Weights of a small GPT-style language model, trained from scratch on English Wikipedia.
Size: 22 layers, width 224, MLP 896 tanh GELU.
Each number is 128 + 24 x the weight over the matrix's rms, rounded and kept within 0 to 255. Layers, rows and columns count from 0. Numbers have three digits each.

# q: layer 7 attention query, 256x224, rms 0.27, rows 221-248, columns 0-111
# k: layer 7 attention key, 256x224, rms 0.232, rows 221-248, columns 0-111
q221:103153096147111106094085173138153116112156129144123109152120119131112118080164119125122117124139141100093139153179140122119156117137108136167109145159089162135134110148149111149111113150133100120128144196108080112142060128119144132138159183158096148142103132134142107155147116150123147141088127140127100126119147157109129103124161142142
k221:129178118149108119212109098131141113148099143106153134054114146129129110100139165140143121139125104139118158109160172093096113072114119099097094105105169115132058162137088118156077138117094133089133149111130137107123189116155114173118083144129134096123115087136152126079119176139096130112114119155180135115131144145106141114124151109133
q222:133161149144143136105112085135167140086121117087111120109127127120157152122114169120136102133134106121131094138117096119108112128125129136137122107119122151134122124135124147129126138097116128104113132081160172123075134142127101141083132094154137129125129108148143086180124159137172165145130157151099142100133144131105097113162119100124
k222:179126120121134062121142132132145147155174084139093113139113093136127105118143094175124130135121123095093097051140121185113116148122138157137137127141150139129106135133121124112165124149136118122117127141120136130126115140114156141120144094120127175078130164098134157159062080123178160140141096094163153113152166114188134116104093133090
q223:117148153129092108100108115112157132145134118149138134121148138127138153136161139131142159146105166116155124171097131176181133152145109146155101093135079137171090108131107090161135169115136134139096108115117164119107105097121173125142102114093088130116103127144116105166101116088103166121131120134114122165147116118128131112125103162134
k223:128144170098123164161147133184138139085143137145131128125115176102140119131156203140139116087104108145113177116063126100134146125090137133115115121093120166095125128122133134150137106149108147136159109095087125126111114117146126093152133078158174168101106147150126117143097114137146129102073112106148113107160136144117120105133134108171
q224:140103119107156118116106140179075149138138106124162121109159133127150121076147108124105106102102153154078132171169205079106109113121110162132127153135155152103119124097111138140163149109142162114153123097179117115158121113136135137134082137098137137107117123149133126110115132134132137170127123114159129124142128154087096107191167126122
k224:142091134141120160182137090135157127118113086118145144131125097102098101089114116114110193100137125148137158086122129144120151085170100087197099128138115161057126141081104118142088140060105136138117170141131152180174120121128096109160154139156167128100135120105101161100106109101130105141125150136143103092141168126132093113129115090130
q225:117101137119155155145104113111139137096123123143130111130135111119142111154172146103110146129090106120116106175127097119138152147185092145176151124135129121134123100131151115164120138132108109046120120138136068133111106173181170132106128083076135129177121102129162107142085114158111135184125150129139176132117083106121103111109104156140
k225:143133148084127129105109136108153156128133147149170146083116130103161118133101111142155186113097083147126151134114116173161119062116127104146121160116119154112086142131166178064137137137158159125148161107126138078140104149137087116093108118091123148089142140161075163154163114114168159114076114100148124149119142110140117174105168097119
q226:109163133115125139146127193116165133141132176103102125132117121114117106176100106122123111120171126111143171114107125150142122171139162134119128167094109125141095155160133156164105134125115126156137121134132121125103112150149137144164126140194165160152114146115179123125124140131131104091114105117120148146160071136067118122122092110144
k226:143108157119148128148115136107118105151135157105113129120140081108150109147109105170139119131164115115156104122155122105121134125136161095108127103102098118101125113138122107092131098137148100117131119078150095150115138140155144145106148133151124126150115122140168094164118070098090125142155123133086149140130102088139155138161110121114
q227:130103129156117105086090109134136111144141134116101123133132159150171134135079098131104083154164141139107112128116110116113148110152151127180157115110116125166108115139109139132210111109125097150095201151164095102095125204189131106090119142127100134122103165174117151139171124057159123108126078140104118128119112096132169118088102164126
k227:124125149153124175149093105084114119140141129165125112149135115096170136114105130120091162128078100149156082133072149148089128148147141124133146104112126081156148122136119115141124080147175121122145109168133125167106131133129180151143137092107127135140131160164105127117127129085140109119114181127158130131083140154132098147098154109113
q228:153143108108150090137154145101118137107112143129174111145163100096100118096115090150180091166142144161082173162099119094120112117147119160126147139126136105110110115135112145118104141139160155127107138129161120109046114084134122099128126164168103117083073126165151111125140115090121147109124125148191078146133137155114053099106171126123
k228:060139188134091176179114136136110179135155146182123134123100135124131111146174101122121113143153036124210113112139137112093122169143150125140122103111146126082135182152147119132099185112125126176121108144137119157130112089148120092099145209142140138114149163123089115153135128141120111124096130107117150083121115128167130130136133155166
q229:125133107143131103182144167148165130154162113092118140103110124131160045145144148153122140100115136128084139153142125129143138112156139136147096115123110162109128096111138109127103112087114163126101086126096154134121137116099130110141167169105109167112115103176167115167094129122138134138144151168137119048124175139156123100124165174121
k229:114143099120137133134153104139159193109152124108153102123113136147128150103126112137123108123176119121131103125113189113126149156123114193127085137137105160091142142134111096121143143122091148155154115081087095109178101065202119086157121120174082103097149173110147120113129164142086126127097121071172184154152126131148136124151129138150
q230:087125112146138071143144162120132050136175118156147163101133129116147111126126152166117127140181162137133124113142145141132139128121156140112100141164124131105097127103076138114149105137150124128100140137137111186137067118154119149108196109165153157128114116142096104137142099095132118091120119141147115124126161128142118090148135152135
k230:099150134114091132092160098087061126088145081109117159079105168124143109093129131115168091123149106118114115153129140165087122158127156152119117084113133112096113152108080117085106129120132176167140133091121114125111130097109143087121161126078122112123182119104144161141153164154138082089138089152155163162105104146118119101147130048151
q231:155093135146139118104175191146119135150099147117084147080104153118154181155125076158132168081116123163116090130194084108145124147098169169093133114163134110128114114122071151175105108121139134157118155104155096132132139113101144095136153120155111105133098107083158090134097143119131138093158140110146152136139131118094099072152128074114
k231:118126076140172128125157140120148140169124159141113123185102140138140115128145080163140132155147115109110170111145124117138114140135142124178163164100191108102139126146131135155163088106166098157169101128160052106121121165078153125124128166081133039144126148127154134115137113092116130122088122181126154129166105113123171131186115122152
q232:152107136155136129139084174112149120100142078115115142150083095132126116087143131118155129144114156134071114093156130094081159126147122129176142118087128103126109108143150122183127115144097122175162151077156105130148127135130101135158097137158133128097158078128091118156135107117109141142138111138161139115155113135124116153145120174158
k232:166126136097150089097111138104153187142174146159161113106160134119105145076148150130148135094166123128066124080121139135083113109173104130105097155154143121150178139186155091104140118111123152113188133111077118134146155121099117147120120179141130102054143148140146128082123143130104146116178109104131119166160143147109133143121092126161
q233:084144107101113087165100095128118144127113142091157141113147120128151108163077155164149149152139143109149162128116093155143150074124133161123102126090156121117126165127134135090125141139133157127090135160112146112101156177152145088148102155165100108115148081130120152126133089096162131144114138153098179180121149104144154161103159103106
k233:140136146120128168099118162114111121132161108088127141125088088112165130159079082127142138166137107144136164151142089054124102136122151132089164163152060180146104152154177179140121087105197076084080126114152140149139087151133112157108136117115147105172131140157110137139116177093185153154117151112116125080085193135123109060099172159117
q234:110146101115136141125107118138135106103150126139127126125126138151123146132127144120161105109134123165120117105153120129098149145129158092133133132141143100133129138095104102161113145160156126144125141160126126145112116150121158127113136128153121109132107146145117124102133110118121153134145141127176138109128138115143144120123098151135
k234:065162168171128113121125143140111122114135092107118103103097144165085118129139141111155130084158135142131140169115141129134102110140117164115137123147139091143130113145097133105124107161086146133112111147160115094104147148141097130149169150146088165115117128108132075126129156124154092103147129121099127111121094139110131110164130143110
q235:141164099134186140159097127109140140121145110113134090112160122133079167126111131096161128128111140115101146101138154192110162127164133119129130160126131117119067115081162132127136092141161114112114116121135159168115159138111084131116131121124105170138103116125158088148100107156125119165182103098178116162114173143113120128120111126111
k235:127097141154098108076131117105157177121134094108174130075122130152094155127147177101172133133130079125145166113090137073076159160145129079129112086151148155089110108105120144092105111153144131094117095089154150084124110119141158097136126178133121109109132137119171123098118152105144187156096144117131149198132106138103120135131120138098
q236:101165121108149073166137138114113172153153137163144126174197137156136181112131099110125152145125118114089188138130101115115134127129142151114099132165126105115109145131136115112161137143161066097171152105140136164106105126122148133123141135167146136096119119112168111106124150132108107146119077161125152144111112139093117118173160147145
k236:120093087107126161131150133119097080131102108181117177065100102098071097146132142107201133122121146169117170129112150096081121079164101089126139121124144101172115171131133074124142088088115151122172097148116150110140174146134097137138122197141091142150122117124136116170120138121119135150120117141088141131110130155145122141123073140119
q237:137113124129124124103123139146150111141142164157110098108117115111136115121139136146111114123132136133119118123124123125139160159110130102151131128134119080139150112121149126122120117143110140130152130156130103119091082126132130153117121154120115137128106119135094124121087130089156146116105102141133111126129153130130139116119134132144
k237:141192124144127119111144134162153141123122167102141101111125163154165136142122164122100151145130096137123145145139107138124156142142145116150116104157137099118125130096141060103128101156136147145112120129132112137086160122130120105125128120134135132131098168158114108119128127166150128104110099138168168144126138149153125104153118112150
q238:116136126130114172112137112124099172156117164145121124158133129163169126137147111116156117107127152146119126147158183126118111157126152140161127113170105163134169134154116127147145132146174171104113097124151096126126117136106150119107124076122089119170154123132108067131118133153107124117140163135148130108098158139104128153154142106137
k238:144116173132129137136151136144115094089094091120111123157115153143124117138081108184101175077091137160135118070136109174121143135151124112147130123123129106144121109097108112115165103138027150123129198150125143083142155169160152162090154122106166126111108135098179110171125135123140147130109158157098143116172146090128131162122171083092
q239:158103163115116103118130150148133151178115151133146134119153091150110171146119150137122149102100132118063113108132129117130170102165134145092112127106138142082136167165125112144149153142165118073132097129134110129134203141098097131098083131129119109124122117107093174118146125144104138126158095153149135103135143128120108149173123115134
k239:140152108158155154165161172097168139101168164129092120155112097143125139099147103112099120136144123079132128151173118141132131128123121106130164168130130123138151120122124172136121083100099110123115118140124140117121117149081099062142131124141149084134119118137106132133101122103112118140126088154148091110152120150109132124130111120107
q240:140135113130141117150108115132120099103136190141145126101102094135141109117103131142146157110142112108129133133123108106140138107129138158186121110173102088148089146134152127148095108145144124121137097087104168071139148099140097084139162153133148117117129137139138159138115109156092169149125086072100108115135119130146159101098109097138
k240:147142087105123102142141118129113113125153135130161117120105131108130192157109158125168084158096117070151150122141116148133171149109118125107113114149078086164099110120126079117144105120153098116119109101096119147155138130165134156138121149138099116147147114156090084154129101088131158087155078114108108148134135103115147104144115145100
q241:106123124121095071092075108115099099098096112125110114082110192116107137120103113090105067146094071158104128133096140172120117146123094133136115089158140134104116079125120139107129179105084150117133152121108162152131114134095116198122149143111123195106130150118131141104130144135153133108115092088120112117098103125110125119100093145129
k241:122121170165154126129123130124134132154110127128134094097137153154124157114147107116127141106116189093118096139131146158146153126118121099150144144108150165123131142143111103098118078124145164145140167135146120184151120121131123165098095090176115203128141074122109132129096073150108121142153115093078108172132125148156185160117095129127
q242:108120120092152132093134144145113107066120119129145157109152120143137112158115124132160104123106123176141171129121123152192120089072145142104150138140119138087145103139119106127131126095126159159110157110087094138123119128131138138110124142129138160116062100091141157126108105123187109119113055132146181105112126157140094143125140149127
k242:163130169080126108137138130109139093097184126163105126174121172128135121119135121138154125156143150091102140140133105126117102165135129162155138131089095140125127141175172101115153119123118100042107139184152162191149100126138129168142165120131085104104133121142149160163126156110121125131073144156103085113120148117165110153156133127100
q243:140131086163108157129102094140137118167113127151166107075130155128134158110168115134087130117122070063158140119142107173110134130139066107121116156126124135156106161148152106137091144139133133120149118139111113147108117130123165166086129082151192160090154137130091145120139127158135143160118124148129108139120170173155142123128114154115
k243:090123163131088110157072184118117109118113119118103134106143166138108129098183154084161148135138123167095072176119150138189118126140147048125139140156114154129153116110112139120107112130104147111148108144120169110163131073174125079063144094109153088126081061144158135165137128149163142140139144116101143110088104133109175092140151088123
q244:117144112119114131153126158147136119092077160171092111114124169160081149104091121073177147179119133134161112106143167134128139070111104109150141109154135137137126132129149182149127119101135112167122113136160111075128165118092097126110137179124107117108111106138149103134104132173100117133122120133141105110060124104134122088112129155145
k244:159128093112115101131136136091130090151139193143153095076136134129106141209129176147084083095092138078103133139160133093146141133117104126119163164094199128140120139116110109088125156111127097106111122120126137140155143146137164128180116111103109138120082135147213121151096091086105160140169102159106149192161124118136161159123075087117
q245:154104137105114104139122132119100131093140121125089165121105139121115101100129155119136130116148118154128155144163145150156123090122123137098122131129163109153167141134104125124104117120097148125122157107111106144126131102135142118110149147141135132143134126115098146130134131124109144130124115115123124118103143167112104127115112139132
k245:132146138112121141121116130119125117143153143116117125118126106144120116115117145132124109153115162115119158125106126121138166121127110146171137121123147136101112135142165124136114156136108101116114122137117095144141150109132066140109110121125098140120101092115114130118128110131131103107113141134142136099142136142133125104135137128127
q246:105140126167126149169104144093157135154104198118138131076176114092169157149174155116144101169130086140135145124147103047122170124088152108075158085146111173119108127119130133158115132139111095134127087105126160098148112114119111121125113158091096147122114112154116143162094097106085171124116126120144113125146119143106142145139091130109
k246:119157139166139107116142149118111144154072106145127161103109094169120094116131107095118130094116135069154120124120090169114140171139119089118088126099087112171140140138139146126130148115096141133117111150118096144116126179153153127114100186175142088110160109114111150139153120133103126114080152103091100131170193134183081093126125091142
q247:107120072165135136124196100173105116154132159134129120147154089136150106076146163163179126179098140149111152099157094131149129144155118149118150089160109110097116102142115140159144141159158115114156133128108114106033157127125111140148147144086156113119114135098158084100138161213121152116094078141141115121129152157136133113110145132151
k247:146125114107138150078084110063133118133153116158151139084109081068057114114092139155176111129108096103110132137119137113106116183156128180178046145167104136097169120149098120158142131157104147132123144095153162148197111161129135074106160136079095170175147149156114093138173109140145118087137095149175106128115119114151129166118124074121
q248:120089159083117156076148115145132156145122130127124136124090121118134124135190119157139124116139125120121084127124167147153092119124111183102105144143103109120120139162147116113105133137156094139119097139166138134141132095114167126101121129125115099156143150154122116153154143134111109142122118184133119146170122153101116130094121132157
k248:135127107152130159139079133117143158118136128143095125147069141089099111140145124111143156167105119104152156132144081118140121154134196131149119142109121113132097141096082179122101149118098126128135096118137122111107135117160083107176124101137165121123152097128115142092127137133156159132072163099188112103116128147142079112141106086075